Part of a small language model's weights: a variant of Adam for these matrices.
Each number is 500 + 50 x the weight over its row's rms, rounded and kept within 0 to 999. Layers, rows and columns count from 0. Numbers have three digits each. The size before them is the row's rms in percent of the matrix's.

# layer 7 MLP down (transposed), 256x96, rms 0.111, rows 141-234, columns 48-95
091:443462465528473518445535567506495581459458471426505489535472456521391492514501484509479473516362485590596432480480509542419503493540509538484389
099:462513397546445508495477443536448453509538511530553520535473544426478504579431532610470494492481384488410543535554442581524531413418489450411495
109:464535474458499525551605512460404509492595535523436513491432459479409579511418493506504452557573404492491492551470533552540497422563508453430490
095:488507528487508542465473475612515429543543515459572552561607500489440467447487512424573593510462490560545584452474562522531535567387485512398461
104:530482568523465413467573563509528524500429473503537460561529405453404538543349544483467475457521512562523558549468491474467464427485512597427530
106:455506476490475500500482518616486473532563539409493546581477512452579540486662509507445435555536569516552524582577547443514497395446579523554602
106:548595516504512466543426495584552463522486444486536475552524495493551469476325613438481529516509510548506540547494520411506506489541453546580519
104:429405449595510475504537494535577519578512485468472494495504537522469579518544566485450435496581639544527507521555538450518513603415512538546452
099:425508492454459620455530517535526428511457547502428469488512440497531502576477533552538475532552598552550505505463621570561441523459524481474519
108:461450533426500536529601496431506465488512490532497465522431412525425464542368517507552463534498361481551451499455451512536456414567485459591431
091:574501578448488501539477473497472493478538576445522511446537564524503594580447518552448522498595531436572679461474527425561531557476441430541519
105:500619492524509508465472550498501462435469473503520523533421497506523508498412591539505434523486488444509577557473491541448520554494452458539468
103:478591473554492449504484543483454513511501486459512435424364511513525475531519499602510502511474396494470492484516471475604437494530535444523481
104:452572502537535519511526472492559503522454556487491505474337595483520532461445524539460485485538504512472428530546533600496536491547488565516529
109:507493507545583471532538513442485515476532461524485488497520520562478484405387592443501555358526480577538471457519552484482532410417468520528492
102:452489497487511507433531447550605596559486425499515476459492561430420623512491552456504547526528445540463507480501537497475547628471521515537509
101:561485531501575460441467464619519509533445460477407538530479534401477484493467467492503399521554555438523514477571532491441541425632497487486451
102:444483498543508510487516566518503494532466449461532467499576530439456464595554474445497570486556468472512467495424545536430473423584550444528430
102:527380424499562485472529515506469429574519600511472477472549511463585498578660576519566473524540522440509602543504533506553494550535574471518462
097:489500441481527465525539462485457514580488592470423430626472492449498458542495523459517547439528500456458408488479454453535469404467384518562506
100:488519505500572535565527501577482565457438543523533524540456468501558497447353500518439486474565543473605455430513444456619558451470462530528500
106:458533533460467626493506475477400466569499405503544504499528440469447445471617469410480495492441488456545507526513526521543518414554608524453470
096:444393417533447474511494466539527531528424512454479568497539523437535426401548551498535436601467431413455652444530585545516565521522566490591509
088:518433524461520494470521453505453465467482459442494531518454459525498580557519470518519431475494452575473453514529413494466443648471476426513494
103:442415442524561557459508531509533447479457487592451467501414537436463532428483455546535508484506470574574486544494563559479517514526455493495440
098:516470532408532527530572551499518495453540514482486488549560537458455518575460535509555572502453481415531473516415523526442572498575672494487404
095:407534547497501595558485472554473476510467483502533544497539533540541515514431492570475502689446421500513508494532550401461580475459493518480563
100:509599415534560470500497496575540501568506554478461437480497489505478487492469521567519507555494505554449621409513513503464428638428408575468564
090:546430417492560432539496599540549516595437484565454443533450547552559353544593539516511577458473519521530529557445525469459488495540518510463469
100:579484513427423511417468553510569425457550459554495435481488562487499576521578498533548491445465518566527434490524438518462494589479513514573508
100:460586475473538567404555488463501514479492500454418497543534503455523509495505574574447527456438552426521496573437560482494567470550461493510416
098:479541481588466458497450410490481553492444446497521454511542471513549477403430488553571485567450464522439583462448466525535363494510533501490501
107:499489455481551480470394454518547437464499574527554526461482576513625467603439560465517410476495540552519467484517452534443440297505514525554500
093:463481499510465506481454521532428530546466497551487531504420508489425482371468493389443549465507542474546445446398454560544588449509469586449526
106:458480450439478517547473577490519569476558524542505497541496542441492481625520485522600546504539478473547461521518481452515487487519501547600569
095:463541443566494429452501449517446479557441569401514486434480468572524527544491448442516506430548428557480391513483515442461563483508439499520448
109:482476374550470424438499435502572480566527570523444508537503508455613473490423500532552502502493594521468547486488525485492562668477506575468485
099:513441525518562587483525526473455527541413477472484458490522454467494488404459442462490444540480528487466577467422534543532473547528394505546562
102:552471487530497489432460419465535599527525487560483483506516520421545544635515544574489500548552528532442515524438487504457544543415395535463477
098:526579589500432551466411436531500532488509463471495532497549412479396384496500466423427458483572558470465561490554446500557494636430511526537487
101:468543576545469540435525539433565476479508460466426518503535531501414516440442577566516579459513465503531443515526497538499498350471486483590431
102:532490521449527586482489408412536487538577414514552469537462471511546567510563442498540460376477533568475587459448408586408508445528552574456569
098:485409493550411463437519589590548476519565406516436464514457513520480489472531481545567539472551495548447487453565527504484569473504522503570491
104:435534547474443502463550497439523462458485518475525444556483432539503484552540492460546477488447501438562446582510503594464537514654491495529513
103:470448510481465498422460455496568594524479514501522559536445427407625523509578476473511525603486533408505442487440491423573542591521514558532496
101:504546501428476513441592536443512545506525465462506701519499525541590485553478528440565514501467463426556493445549489567498525603539502484531561
102:436484532433498524483489466566511426561488387509443528503574451578454427380507544490509472534532499521535530369545506484595485469500462517510479
110:485542551520532564500505476475535547487417452458529500558506474588415494511513467539546544327357515487530489526476553531456478405548633523509517
097:504451521487460510526513548521510456468485568549519454383577495569484508436454528452574465459545490541545472450469440525464547532526448513509533
098:475536424500552507494419517389580513509499472466528432486527503501373505468464573451480478508437438501464519450514567545491492589438525525493553
101:458471555585563474510507586438456559482437498484525502467496483502533456578588555506511499411556516527548485435485497528478476701596424465588485
101:528495555575454482572544545496449543528499424459492450433547515626469579539525460554519614503471483499519507461532515483519452572500461451503499
103:450514427488555548491483548552480511434479461509482515448487426495452608445547558575446443507490537469431539538452413556534507542538597420530475
090:500449474565431509608539440492511469469547587544465458492514576530560572514559566482550543487547568550545555534407524471463460545543408551539513
104:536546438495446526499491467488445569610453582546494476543439471440599459479468491529489529535565412529465508550450457524432445688441479445538562
102:470564472489522422573551517537464481472482513425610494580455485456562553537532525525596598536553565428495560540512526370380493578430507483473418
103:477475564442556467439450438481493506512518533568449499510476471476532537405392376509419491603487554482479542450439475361438439511543465451461510
100:521459548552538518534516504528477463568515445499474540545530456366471530613387422515539611524460539472457541528493581470465487487497509570547556
099:525576478415528503481518406554484606548499434405502524498515514447471536389509524516576527439373401448555479489473489448514533445510464516530563
098:527476444526500481548546536530518501499582463547529453500487492524482504501484607513489480474574606530443414505395488527527525631521537431496553
100:460485534509481536472495474498431490521521492570459608561503493489511436465423512424515480442508438547412552517487563572468509515539448498501432
097:513505492608436377442453471545491529575456421405432545522528574492478445533602532496524589460501571412517552563536418524513468482435492478535527
103:450463410450521435464553450484462436451522555447453507481451578478499465479579507453493380472470536511462453571504545469459590528451449439537432
108:519529458537483388498521431492542491595506485444485502481524529484564456510372504509509475527430529487505457448479449537550500587499536435516514
101:491578515567543494443537428547399524545442441427480464539402481459486474531401474509491520435551640531529483475495456530439480515468439502505497
102:468539500438515484523474516564500458463409515411423592510403517521381483525528503580471516468490493510481635555490433503414448568522461451462481
097:536458410539556555505535522545505466513551554489457425427517531398579464505554526445491420523472570481500493498459501463410610492595487621470453
099:483466454530546478535491555458482492516566538554611590521471436469454495473574571549522482521489475523486543542540530590478544514422447428443442
092:448402500471527506479515504539500506504466461456511586472403425556504450517490458563519427497457439492437538474409454521512502366518491525426534
103:455458519498487457499567510390494506497468546529487477463450523562457545485592555475482418548554504587562475501521584458486524495478558419548443
095:549452594418467465533541544580501515485508501439403531517496510425554473410388544509483478511485459511514488576449568447447421532460459454464613
101:546434572523442456459523537433514524513462437535423569571487530446495587518437525585488469479499497513523542496476507498476515505559437497484535
108:525497480542490519542487547537511502377440480452479475521549584503617522476360541448478493477525462557466418482547502462561532645501479547512521
103:475503492456360514472594402495451522460565448538501521428481448596485604489473533452478445486493526502515450462495486530619453600608468501520473
102:520545510523513501467449613589455468562577540504493566429534548485549469462520476459428448584490547392490488537538485516503506415545495426493538
100:556510484545579534370452468474508472531560494545454595489498494501469452475469608437455522445444506497520415521506551488501407519486534497435424
098:517384512478593463495500488505474554491394510514545512419488504561545494522521523562422548616554443514470444558495566434457540432549427446496542
111:401502498547507501532449495475489525509411473458573506539483467535373442411429502529504569509446410447416559443518437455548487628559517499473480
100:572553475522598423579497553597562452562453496495477518500476467583582473524463521431458523542531524522521420486499450546530483539466497401404534
095:499511508485508423548488484438527449588500509476459471507554529462409574448428427437548497380470393524432498475527464506507494442521510586542507
101:471612572552455479464521546408501566494497460442466412434588459476504570431475477486435541439463592507560519403528515458542505498548524487502484
095:529506521566489490339457516463498378425514447474490512471549538543384465531417432548483520410427418404487477484503406563515449429466495526494583
098:531514541468528538527533531470538456621535501470517394497613528396470503515438475527537526539531436416464488554403481510410486488509536489493585
099:547492481471387487530463505488550464479512513440451516516407545489557465438511525572456518410515445524523494450470460459481384497515521471481474
097:554450503424436415473528531520521531432453556491472511514509491470480543536527366439471532497499616526529515453412536577596432572533446503541513
113:507516491475553443482457558451437469486552487441471531532530515538608520542538516560487571599432504467534494449490548574526433573535560481499579
104:499424512469486516449531517544578548594493479520501566489490490510517447488487428533527582508517511450495459443474544412500484348613539514531523
098:447483473499464505490543519483529446428517504470474473484516497477511383559561405559466512564518595567484467486547493447515589548375497440591497
094:487625440472403591522559528400514513550482510505459491470542422595474451517472472541513517509385446533522473491465433472533525425463495404410374
107:513525558476526459573432555513457516444508456376613524519418553392557372450425591444468534498499585438552545573530551488522484512582544508521437
099:557480441477401465489468505612472515503569537573580588541549488528438520534459534462459436448464492573539446485487500547496484521540457563474505
098:508542551567514504445475373497465496439576430402459512500563394538493503465510567519454436448537477511514594449574559468501484442504500498528462
100:512413565475493554575541510507475554473571526454578479489499522411549500481462526479613533523486524463545462493457548525510392435490625491522516
085:503488478411532512538480529519508488495515558495482452457449576536548570567610592529467501545456681403436551512509510457513425507533486446570403
# layer 7 MLP gate, 256x96, rms 0.137, rows 142-235, columns 48-95
099:595488543526501429491460431544530476567440488496526501521459507590554570391497531475519540563459507508626341449446518514480498500469485565539556
099:531583521486440457463531417517576571472457418562471443589553408480497496420520473517543543548506519413505468508455483531428527543548482570486492
105:484545499474593546462481510554495563478493449525433450486524581466446448504516588523497508541530603532443399453500573524497425457412414546516477
099:501561425535407484549462547513610490415460414502565448569532505496495485484473405508566514543505536491424595531519486486488556467494451462508447
098:494474553538480560538541581470461489479513564624571451427560518566429542483423472596454537511455495526507477418488510516531486489529500495558458
096:389495448569479547494490455515559516544473425499490438513565524527455480511465512523471605486582509408491509554520511502491544439484454512514536
104:490501537493450491549481494529474545488466592508654488433437430547599477468374573515401452577471480543476472450531489529538514452488525470495430
094:482592567517567488543446504496528553538579405525542463556535546482504531493495492563432547577590439513478512462541418502529480497531498456557526
107:557490529466536503483451450619532534581410508541490430447488534490552550458498540466511568447455523495535537530463539557585472475451490395478531
100:570515413384492466574495475542460471532546459535548530493400571532486562553529463478499553388525509518469582519487513559559445602538426474554471
105:459547446531539558492576543556402505487513540509610519467530557466554459503501559560460524527545541514532455494551550522553460473542518505516514
096:463485364399440498544479440483594495423481492572542531502504469496538501531451534459484494519457444526590460490599506488618467528529575466527449
097:442614460576595546517514530445442475500509519528526449399442512536447489570416500537449544517501456438482508435509586448463530569621571531522597
104:594513418489549433426546479613554516452550459501509483564538493548550599589514561545443437520500525523474540454482544480451529528572488421545543
103:526550470449533564513632450450437539502425543479356514436473605623526469467449503487614486535488469441434511448524484543511425457555474528528495
101:516565468493439463470502540491550528503539431430531453479438456459529578534440517355421620480407509479482505513460490439452477489520513405469517
099:610454542463471516505448534510438470614464489464500492474549503543515537419471565481541551474545458596466478477480452479466453473433462516484560
094:566450454489526517506607605525464536540392495490573588467389454482509562527408512558499536500511578489526488487548454497489545496539533420591500
096:581536416429496396481485538526525514502475526453462544478517507514480454473491491464459583573538478539466492525445506487639554464465448500460454
096:562462477452445482448529461513543534458475516564464485491515482462592598501519424462497593560514483520528461487441447597479566485589514501504517
092:448487559554456558512564458468499455452479489623572561519556522437489548490396481588568458428554526476536614471554500415419464556433506450483482
099:532473478563535470608512519509452514531466566526537406507506592553471443478532546484422542504528437453485520432607485402485510489562567469459514
098:508478440468411530614480520485582485485484486567460475449550474471560444437497496599505482465489516426525544573564564428538571465518576585515498
098:442567502515523555429481454530567456512452454551551488495503496444497474509508492547513537552427489504469431484511464514494417468334449485600497
091:452539455439463529408441429468508520455508526553565432478546493566478518455476467467430460489429476447522461444552516383505524477555369508531444
096:483528524539580515509518603491443488424479477488482501502469533440479585612458417550550572509529458527502524517451504491509453513476528434538554
107:537508576495539472389590549570527589500519407439436458508515544438559459496458504485467459514610539586567514581534489505529547501510556389556512
099:495546538489517522507397530528474477428488510454525559451472512526443520501420511561455517470497588547446576448543637467540400541525522559516484
099:585491506457475509501518535456539524522505473589435419485530497593490585434430433476513457504536443448511523609509510422603492501441498555533472
107:462592471576485423449556485453533530482416510632462350511528579434524552505463561476477558516501538495518514564553592534543587526592411474481484
094:517549555548482572621529559440328532503445521447548477458475517529549438596455475412417580428552478470521524426538521541480520537479523507518524
097:551501467530538591412445517498500429484477528543563454464489540469592419530476479464506479540490476494506460498471506538522426445445509469573468
098:486513548516522553556515455595453528498515470524518548409507456391489595504492552484496554484588532488602452534483480565456592493419477402510511
101:562444545520415516531469534561513487446428548519494412423417443533524544515477515405464553559447528522450457394480562466519449481433556448482550
095:482477528491459509382461458509402469550397514469412526435535559483543471496544500446416628437536486538515467428397532529582549379484515501565523
102:511518471500515582526554524456374467538481504481497529566557563464565598462441475469508511461485579464580329497470569473468542432509525539507503
100:530512571489482453486532502376536497461536427511461394462590580531474608501501518522508556533515550468526521555532445604492405503576451515619548
110:572528525481517438422475431490552517506454471535478501494548407525477527486507528500493609512516551549481582502398523549551526508486395439543506
112:482566496504555501493629582504566465424493499536527356439460602491512503518464488456488502561492439515476481547487565634521510525504495386502475
096:438481583513545544560476480470547494523416419434450436458492525471507544516509466539521485442562438488530475568535616426432325467499554450449529
102:470500515501600530524488508524465554432436530554541489392524522512463550473451549497554503465497558446513403498569585519445490458572559425595468
101:597469480505492457456508532498462478508504412593480508553545547489442560544490478442428572502403446462440463555477450553498544487567443461461466
104:520567547473549526464534623494493511408497504459534456421539495538482566485484635429522444555432517473568499562444543605520481440490441456481565
101:478576580488492449607564501500433409490495390505463389481478510529510481408485551606532562533465505460461482529542588557484513499526558426611572
113:509529523462513434537620527477452517473484528416470577522511522460590531477474460387444501582492459476564497567550554518518483461542501531552567
105:518516515530505563599537410519520422474475580507541409517557416436548452536423531478473533555568548441561572492501453420509440513516436438436499
100:510547473509423510509519519516548422542504516530561460626556511500507555474474452495537506496460557541414456550444459532501439459566456379515495
096:434553451467469444485537525494421500467526421518508495487470479505454538531451487517469487557507510488376518631580444473510402465564591453510424
099:482516501520566478534529552466548518504465463421546464446517507488448486532512501498537605516436456471461555522453487537433440481552613499553627
095:528513554464601477513522449529531450561473550542535414370516593452527439588470539473516597529524488544492463447483576525577503513444415457509512
095:423579562567556465506499431482494594405551533496494495464526461502524459496469496509484565456538480577432452534538634500526579525509545404558493
109:480569452548526468477448445537536472452414543539503428424536362587577485506452501530526531612545594503524500526447492447514528501544584520480450
099:519553468512405419577485391516496601516474462565513466494468542492476528575461493571360443468513569448553521474570517542548515556542480526551511
100:458487533520500434500472471451446431536545467546417464578553535416482618488452482470527465510594579489503571437456498570577459466557475472523530
104:496562442575494488446488514518481476493446420547561475577554488419507473553555573435470471480541486467525506497386510587513516451557426425447508
096:504430562475499477459525449516422545511561505581457502488508555519574466497423465482537506511608463530561397505559495544548579478496577464517514
098:494422449457577442523482556573507560494426574473469485510507548461531507460438444534514534521492508544435419520519549512419459497546414450529466
102:442478485522465593560448493602505535459578591531588500485536481519557508521418593447580472458596469494445466503547553425542507462535574534503404
095:509544560555530443640573457440441464446449426547582500373478483515486508562463502500564503503475603473472523476547550468464484537408445508606523
107:506564494508413548497397628615576492479522412530583501523586462515529548528462465462463537504540443566497540476562502555485608493461446495489509
099:551538516521547477487531493510507431549518453417517554486559423501543631505487448568536516550589569552528623582508532505510542510482435419460439
103:400484441479573532570520538514457553508481375492571452599582466451556509477468481519520530542461485531376422517542564607530551487474487485489545
109:384538502528566533426593478459500602503467510477467529532537560502586529442466517444419525604554492528471535514460513495495338433539441510464473
104:542546443583458515464498480456506418486469416486540541430521519429517529504518462460567551451492565456594485582485507475487515462551435470544465
099:483477508535535514452476509555508523502492449515483521524576502552585572488437419492547508494602485569539485463477543480495488402481477507579431
092:534497531463449487575542507530425605497469531530532621469571555531452526473525524541513508569548540463592551470587518508538439520506500456467575
110:494552561522456548553523493515437465541443473539549550486574460576585540468445465466604458517488438513535410574568482361529555493507518599521500
079:615518507501491543540531532536462516532512470416466549520575535536479492481613628539519472494511486429525555418425523480490521510517435495580469
097:442652550562561490468546419439556494468517431527492460490471546556432501533589464523467513483618512527530513478567410528535498509560498488474493
099:467468569463527398497500476475516501428434498442415503538456452462518584476440446577524521519514479494550522473557420418542517511601448536543541
102:506600409523517551541580509514509492511394490540553487526482454501397557445467458470488460496435510434477525479448481506528535506508518402520577
109:487562467584561461495579463430500459470452540651542486476513611425471549498454567469497469492463467495509607410490510529497449497464501410509496
111:480504560522451536428559457525402468538469407531441448566509457553557575534430496439430520516527445497476539533546611465564491486494441454467504
095:447469498482443487514457469517508549471425420530531571587513486584598435468493525545542497592521492546552530576495468486523525496591463537482473
104:544572389508431420492472494574558513498485447562448494593543542551536573458402473537499438507529573498562461508447466462522515495539549486576448
098:575559530539542483520475441504533490501537495627554454483402434397520562538489412493470645528566457556459453433491590528499451527412490485490516
103:503539456482456462541564489531485440598472425527456473489550486502541532541487529507536525472535573475561434475509486420459504506528460564476366
096:478530579448437592454550479495423465430425502435432523448506530520510545502506494498453447501454640529568490491565573489495453422514478506522522
111:545521508471518546575530534566516566528486534497622507541601540498615488489462456393405511465447463543509549513587563575455394421505473550415505
099:541557600467493487508552511492388554438536574442535488429464587616468521536477536490564465483509485476413492450504586533417483445531498459434460
096:496493439506619493518482594485444575498420444558490611436501497486506490512514556503493558509400468533571532549501567426505576546583486565557490
113:502487625541482595457532467518434484466459527495479491508517553516658507453524455570469503513430518553412438501588605501544521446490561477515397
091:449543456482475506510606535533522512490432566512595500461463528540472468446496555355445545435466499550534439438525550474538525490426473497513427
102:504561510508482379558550465503445464463536451506575516594485482606583473497451542501538452502505458381490490523594535479576458425512414433560543
101:464501471519545494443543499531481499503436406459573511514589519444538556526409586424463486587516450502441432512479581504606545493535484534464506
102:516549511504494398566480505555465466546487498465457424534579527428529519479460468494418499451425540503565587443556579500493499497580572511517588
095:486496637481518414474542463512429402527517521578528552521546570481477487520487488578492482534481455527459500504527598570555475523484505409521526
096:494475429443405529523620582571467563401515544477529442458494526578524499507399471507487470573402472507464518485531512469574496465566512516549477
107:500636430461591546533500498526470458482500464507531545446540481495572476503520574438448508582544493518464465493409554500556503436458510481547422
101:443516466517493474516556529438439494444573397559488424494459546455572507375471511435449491474432552448401477488505517568497453457490467410515436
099:438574545460426562535562519448448469445496518448477496407439497579539402490479486500472496507485475541459522451561538491439421527589485531564498
102:572619421445541545460538546483473561410502499445493562589487472514572476488417488554503477564561471485539494502552519499527503403457527448438544
093:540529438419510478570467582548533428497575462477583549498498541504439486489429490486491523386566539521548518523519523488540466587465464562510421
104:498482515454539491435546504544621552439463506630491476517493572499468539466466552459544458551527496531485475662514581488558503532525506371418448
# layer 7 MLP up, 256x96, rms 0.123, rows 142-235, columns 48-95
098:514481523532483502445492517454527495430485466485420369463547489488486553508535448470460556510568536454540436438495590446454484520575475545530459
104:544480549470530565536484505554527463525587480424543552510482466458580380531536501564506526493501517518422479572505504510427487508457550472471499
097:509428574455544541603416548557389544469566503460510521502519499438488485541519536519500464545520476476425535514534530543503448514498462521477574
099:463485484451436482462557481453400517501501462437537490551528487430474427471417551446433453493550513503459519467513459361464462498490528509496529
106:472526558437548510501481497519447487412553494400517519458499481450516461440480575499480502519529497497406411400422504507499551541508532486440490
107:546526519507489493421584520541423511376472566536546481499572518445547455596485459512478489523488544555589508547609513482548472546472466557554454
103:551474561495414561554510484496456521463561467548483459482509496516444462577545513535452486520537486460470492520497444514627523545473453545536506
095:559419505579528547453563490556446487421425379583430533496470492547526534448496573502592433471534497491543452547524550564569421520576510459510562
107:478465437464489426405549447413569522516543432447506553538524540600448482498564593573451487469543629495431464489430459535462483512608418562496459
101:358461497567510523448531586459552580554468469436478508506577425489546485482472399508550436559460381612485454429503419552429509401514590549430421
100:533474524461465525509527496520517539528410476424543489510498541501581569531454452437479409471409550526514385431503421428425459478529529476434420
101:583431464468551433486524564603541539543545483490484485456498502421481518406539476524427483555449413456545457448486387437490517536427465589496485
104:530357510478522558489626564520476424449449481555474528487491542513527516547595488504483449500468459534535552553478480469560408456507450448485504
103:600448566448562578513463435519474492509415498445508541401489504475441530505548502410437522497431527539539495459405501509585381481472499519477493
106:512473510533496445487498520492471534516567559549484431555395527560504492508537477522565446470467437477512407474549399482487441532417447470553403
105:499508526553477499536537545417478438410525458459470560448458506493477517502516449561506473504500504557452486480541526455511548493586596475537535
100:525518527577524531564491485532529481506490476531516528546573446405511413548392453504496491502600572541589504469496623478449557569528493534493532
100:545567516475448536491424440472519543461545514561502543452520400559428474512479450570508618601567522562521508484468606546466523564521524542547398
099:420386499481520516444476465502509482519453544424445513557523470624580462605501440487434525581550562556541499524542516476519529509506456521445533
097:496445496525511517520447589499478446453518469443468507475550517397500508537483514534523533459476462483581470376477472577456485451455519547492556
101:456491500482567476469505385513515505544464446467416475554419479556518543464550529502473539443592433426521487457439603464464508514431468567501453
097:527538565497456463505450550464532400467532472497608491463465532494496442529436485553508553469479483508334534505505468530468541531406556535546518
102:484565440410519531559525584403546608541456516490455433473482467559580537404503538543549472499577468427459540548502498490526527508516427513469551
105:502488533528477506568533495498543439406425451382474454482489496631427532539515556547508537504580546529500531506462440565443541489522486553499486
096:544449481571504493486477477498482484460570596475573537539504537481488514560480359508517544445512434474513432640570509583484525563509472540469497
090:497479505495462478432586455552505452470474520447539378490524412581497439442550612543419559515439519486439540455506529552562577481543480510469454
099:528453555478550477452512446550445487494457535547573567424519498489458494488480513461437385505539526529567415579565557444584431498469597521457526
091:554560464594502452536580462539475523489488560474548463576466474456435546541514513582492489455452479447520577513503430503510569560439407449453486
103:549436490435516527403467542436533521563571410559522503483500526406580450499567509443494504492420462517493581484547453502580495510396547567522569
101:496493530506488532428466408494469459542504436464435453539469528502556468528447444460420523487579471553490494482527452514496392464457449501441548
102:429499480476558468461522598499434511537575445466551442524411555499476411504493406532516467468524366455441491517595579448483495498428562451509518
109:422507510450519592606467446376484506573502547441520545504488482418485475550539511566474509446555548439425419509500558408504532533582424461450519
096:488556525504413514504504504424523450590568587553548440447442507460494451518534507512445540542555490518509505500516448462580539477632539480517446
105:430520507490572487505508557537568513578480511495445580477464471509426547492484585421547446534498416441502423582446499586563514588498503464639552
096:536516466521515423556463515568506522537563483521578473427495572603499435470473482516461482401624428521545544508548492498510511567462433506529552
102:535487479481462528474420604437506419603521546514529549547490475496412601612531465442517485492518440491637527454468521497499512466544476576518547
099:473548604408555449466497452515525488485484512407443496593493574506513470543525389499513452511517530480513522535492477577583439440505542514480618
104:556552353465494470478480535547544509472493511521474541438513464486508585442502585479534534512531535507434407480460538502453622448511526428507501
106:532580563518567465483574446567496553546525554544440419504509514529542547492501529413546540520472423599498527527490534474547570478557467523479448
103:450516470523579546529525420469465517408542515518534553465504512430517538473453508519463476479544517548541559439539489447460419513570487543449492
100:479451388489430420500399564529461512552531523468416497427467450459500458460478501448535452512506419466467489412489452549489431517414538486553469
096:472574440488587495491484486392550500454514522488564567545532441513487559500524465536492482557467494519488576498391438483514450545456403405574473
099:521520473522545509435448531520431515571490523512587520538490627468453422490446468519435466448574452556444497527437487556591420465378603518514546
101:529516565522443480526468483447462435535583466505401450486451430515422440491558556637532528446458503543465441418533579529446567510525584518557593
102:520489453512420503462571483532468545441486486518463523461421542480522416520521505470572507493344501500521471542508484508608468455524523536447533
101:509434445533597543518525567562544550559442471480584523545544522486472495546555502490483535500506522545452505466524481444497488485510598524488426
107:562517451490541636506451464517550438422437395564581426478422506555501601483571561459538526461454546455451488454525428482494520507500479458459526
100:541428461439486451540499546527440527427499437494463451430539528463530491465537597375609458524470467482579410479494506474450485569605471521470540
100:486497569573374465495453511624436510469573471524508473542451425476509486534481425537433440519528462493450547492513484532564456505546510508494405
098:467482550471463591479466448559497574574442554498466467398503523460548439447492533420533523582579497431426552432479465466541546476450490584445523
099:505532494472518406444461572530532410538522443571488577553429476406478483562530539545534535575519558489500584531433510466376434458526438545425460
100:523494397585478487516453474605419456503403466473455558488489502444502499531559451500441534482517510512579493455442518517584459502523455604332496
094:502581512608495501473460546540495546470427458506435561480508522487465484483439522476537474527505455546425516461581435502451477466526472544504554
102:497503606501569556520569594452466502593487587513506473541534524511498466449525504528548523476565557522538433534512589606563522460490517502512634
105:540470489479465440584393417579520564499508527470509527488474574556584528574483487526441528476491424439480518561535478570556388436478508410464544
107:454454492506479513539445590450486427395435442479483486506432517391465556460512503550574446483391513480533466493411549399519515555511565491595483
098:442505522479469588538495553456437516533525538512438479489459575596613506462528587519555512553519432537413523578498560445460553561530457572467550
100:493558441431539526508577441524522563490488483453463470567440496497488533430559514506549491515444501549465531493535563497564549528540587582518557
101:473508509537442596481490379564465548424576591555450487482513504445522499598482489459527472509508436518556633460574464510526596470539451460537490
103:464482601428489490561546480447398453476556499551526524479481488551495543542497539434531475454476441512439544480474417528502580511489512538443452
096:420400512399607578556493461415503545538497513478495525536513461544483488402431515530555464561605424493433498575510439542518546499484512469459523
100:489524586549626504448490480505519478471553590572502506502466510497470566538389505556445453471508452506450552595499483569542415495514511505503542
106:483455517497652656447525542457532426535468498551455516471389526444441477476520579409537452458539542559492491533549484546427545481493415482541530
098:482496492526402485549528450443483581505505494425441468509565548547509497510485523440500424464600635455502549414471489421546475482504496427537456
100:456485366498490555501486479559429416480518470464468477503497620435520639472476387495526495522532407487540558467485535561511555458452511462468484
098:378528539598526493469490374450500514529529484564477462504514376491456485607583480596449499483475473520502449512498568451485457503475460527520495
097:434444558527438506502584549521441511563484507491559523580460422596506564439475444604535488505430452457513501519458535519448503487486473545609560
089:639494476444534568493488512515581515490494496486448405451604488523428502420487554529483500540508629411570575491466513465559485474458436514603526
103:485446417523591495475446443451404517489575441562554550454441384456505447553485516512471524464525521509503560492400552528426473480456432513478463
096:493527528456485539603521481515545486445485629464490509487535507507533402427442371458457484507574538498469548488576379446504576473466527552487476
099:508458516428525482508392428453429495538543514506503517555607568421545558423531517441535551424504471470537459470445433576420565442550498585438449
105:542509551516537445507519463472454548531530521527533488417496492499443418542499504546475475513526528459557540602586471560561570440499568589498513
099:574469567494464575502505561469539476508586481456464545462481500561520425457477500492545382527547470515518459420505489540516546482476460489521559
100:579554468548434481454486558488421513526407542489417507466434477530481514613479465488532511514523591487526501552448497561435549645599437485503489
097:457447557529480493393494561459469514433446433518501562507503568579449517547565394532552514549476519474445518496385424506452533585447488476557487
099:508473397422452475446509433546528399465434561505541488409468497548481535462509412391627512443493538502401594531521427423534448491476471491480537
108:554456437525582502572535480451446497553460609607425455421414536508523508538605518494487568588522561488510449499500478433524507473477441482471493
098:482536425462465536512488540536510471513476460441591458569546515442426526486448492488536407472514524461504433511406426563558565515463406427489504
096:473615463541406552503449483525363464462557444488560563464568420489444548438432523455458492535486492618495485451485540543422512534432471537499489
099:578503532484467490556476459522408448488457432484483637546441386526544414504552520511582513474529496479590546416483574478445505501389587478475564
091:485470504433463541557473529569457545557577533498444484432453463518495559411486456441497451498465539517439480579556503487502541501556533528467633
101:555548476543511447450529573510497572576466505591531510511454464571534601471475516442466360521461537555440579554470542544552551462470416523396495
101:503544527503490510423471451508463510562561485493537431420493447518521513459580487560577485450450429513474380545562486513488544515438500528556527
095:479485514509456534550529512473549360474372582459469550471463569376495505575602521479423527519468464532492466572535484515495509461564519473416438
105:453528457482471503477491443489525512504541445390510544491542569346428504513514489527448360448515528469556461463440589478515535462425500448539529
103:526494545548588555449491503450521543503494524499502554518446627532538460541558576569502516501449453510445454541412536523487476456487535514485484
098:519599472448507481485489451458560529489492574536521495465486450544526434498502451491456425555489488483514488511538539478528486485428499509440576
100:536448490532519503552550443497495495516479501567534419565513467461484418515470471409566550490488542549593493623485480401550511505526476448507473
107:469470467464508485489545583593484474550486540447513500522548546447486494556481495538530516456440480412437505490469465515417585482516585499564410
102:475566511572512500478523482467451447529470365533430421498563539564509477559501438421534509472494551456476497489525465533415625549457442484496472
100:460507514527442494562421506449457477452527614455549513506386574441525420555405472570510451428471494568449512453515497567523453529550529489460505
102:492548560547483454507550462476446523511481554525525514483471462481487508559477426605550493538466469463476474516534450393572323510501485550482481
095:456553582595505443377530511481539508533427518506440519590572393468488509551573481435518456567487464579510457477521400479458499446518578496452431
100:563448469519514445411505387528583535502474452535440531580459510464477498394519508459516466528485507510572556600539599466531561629490420474443442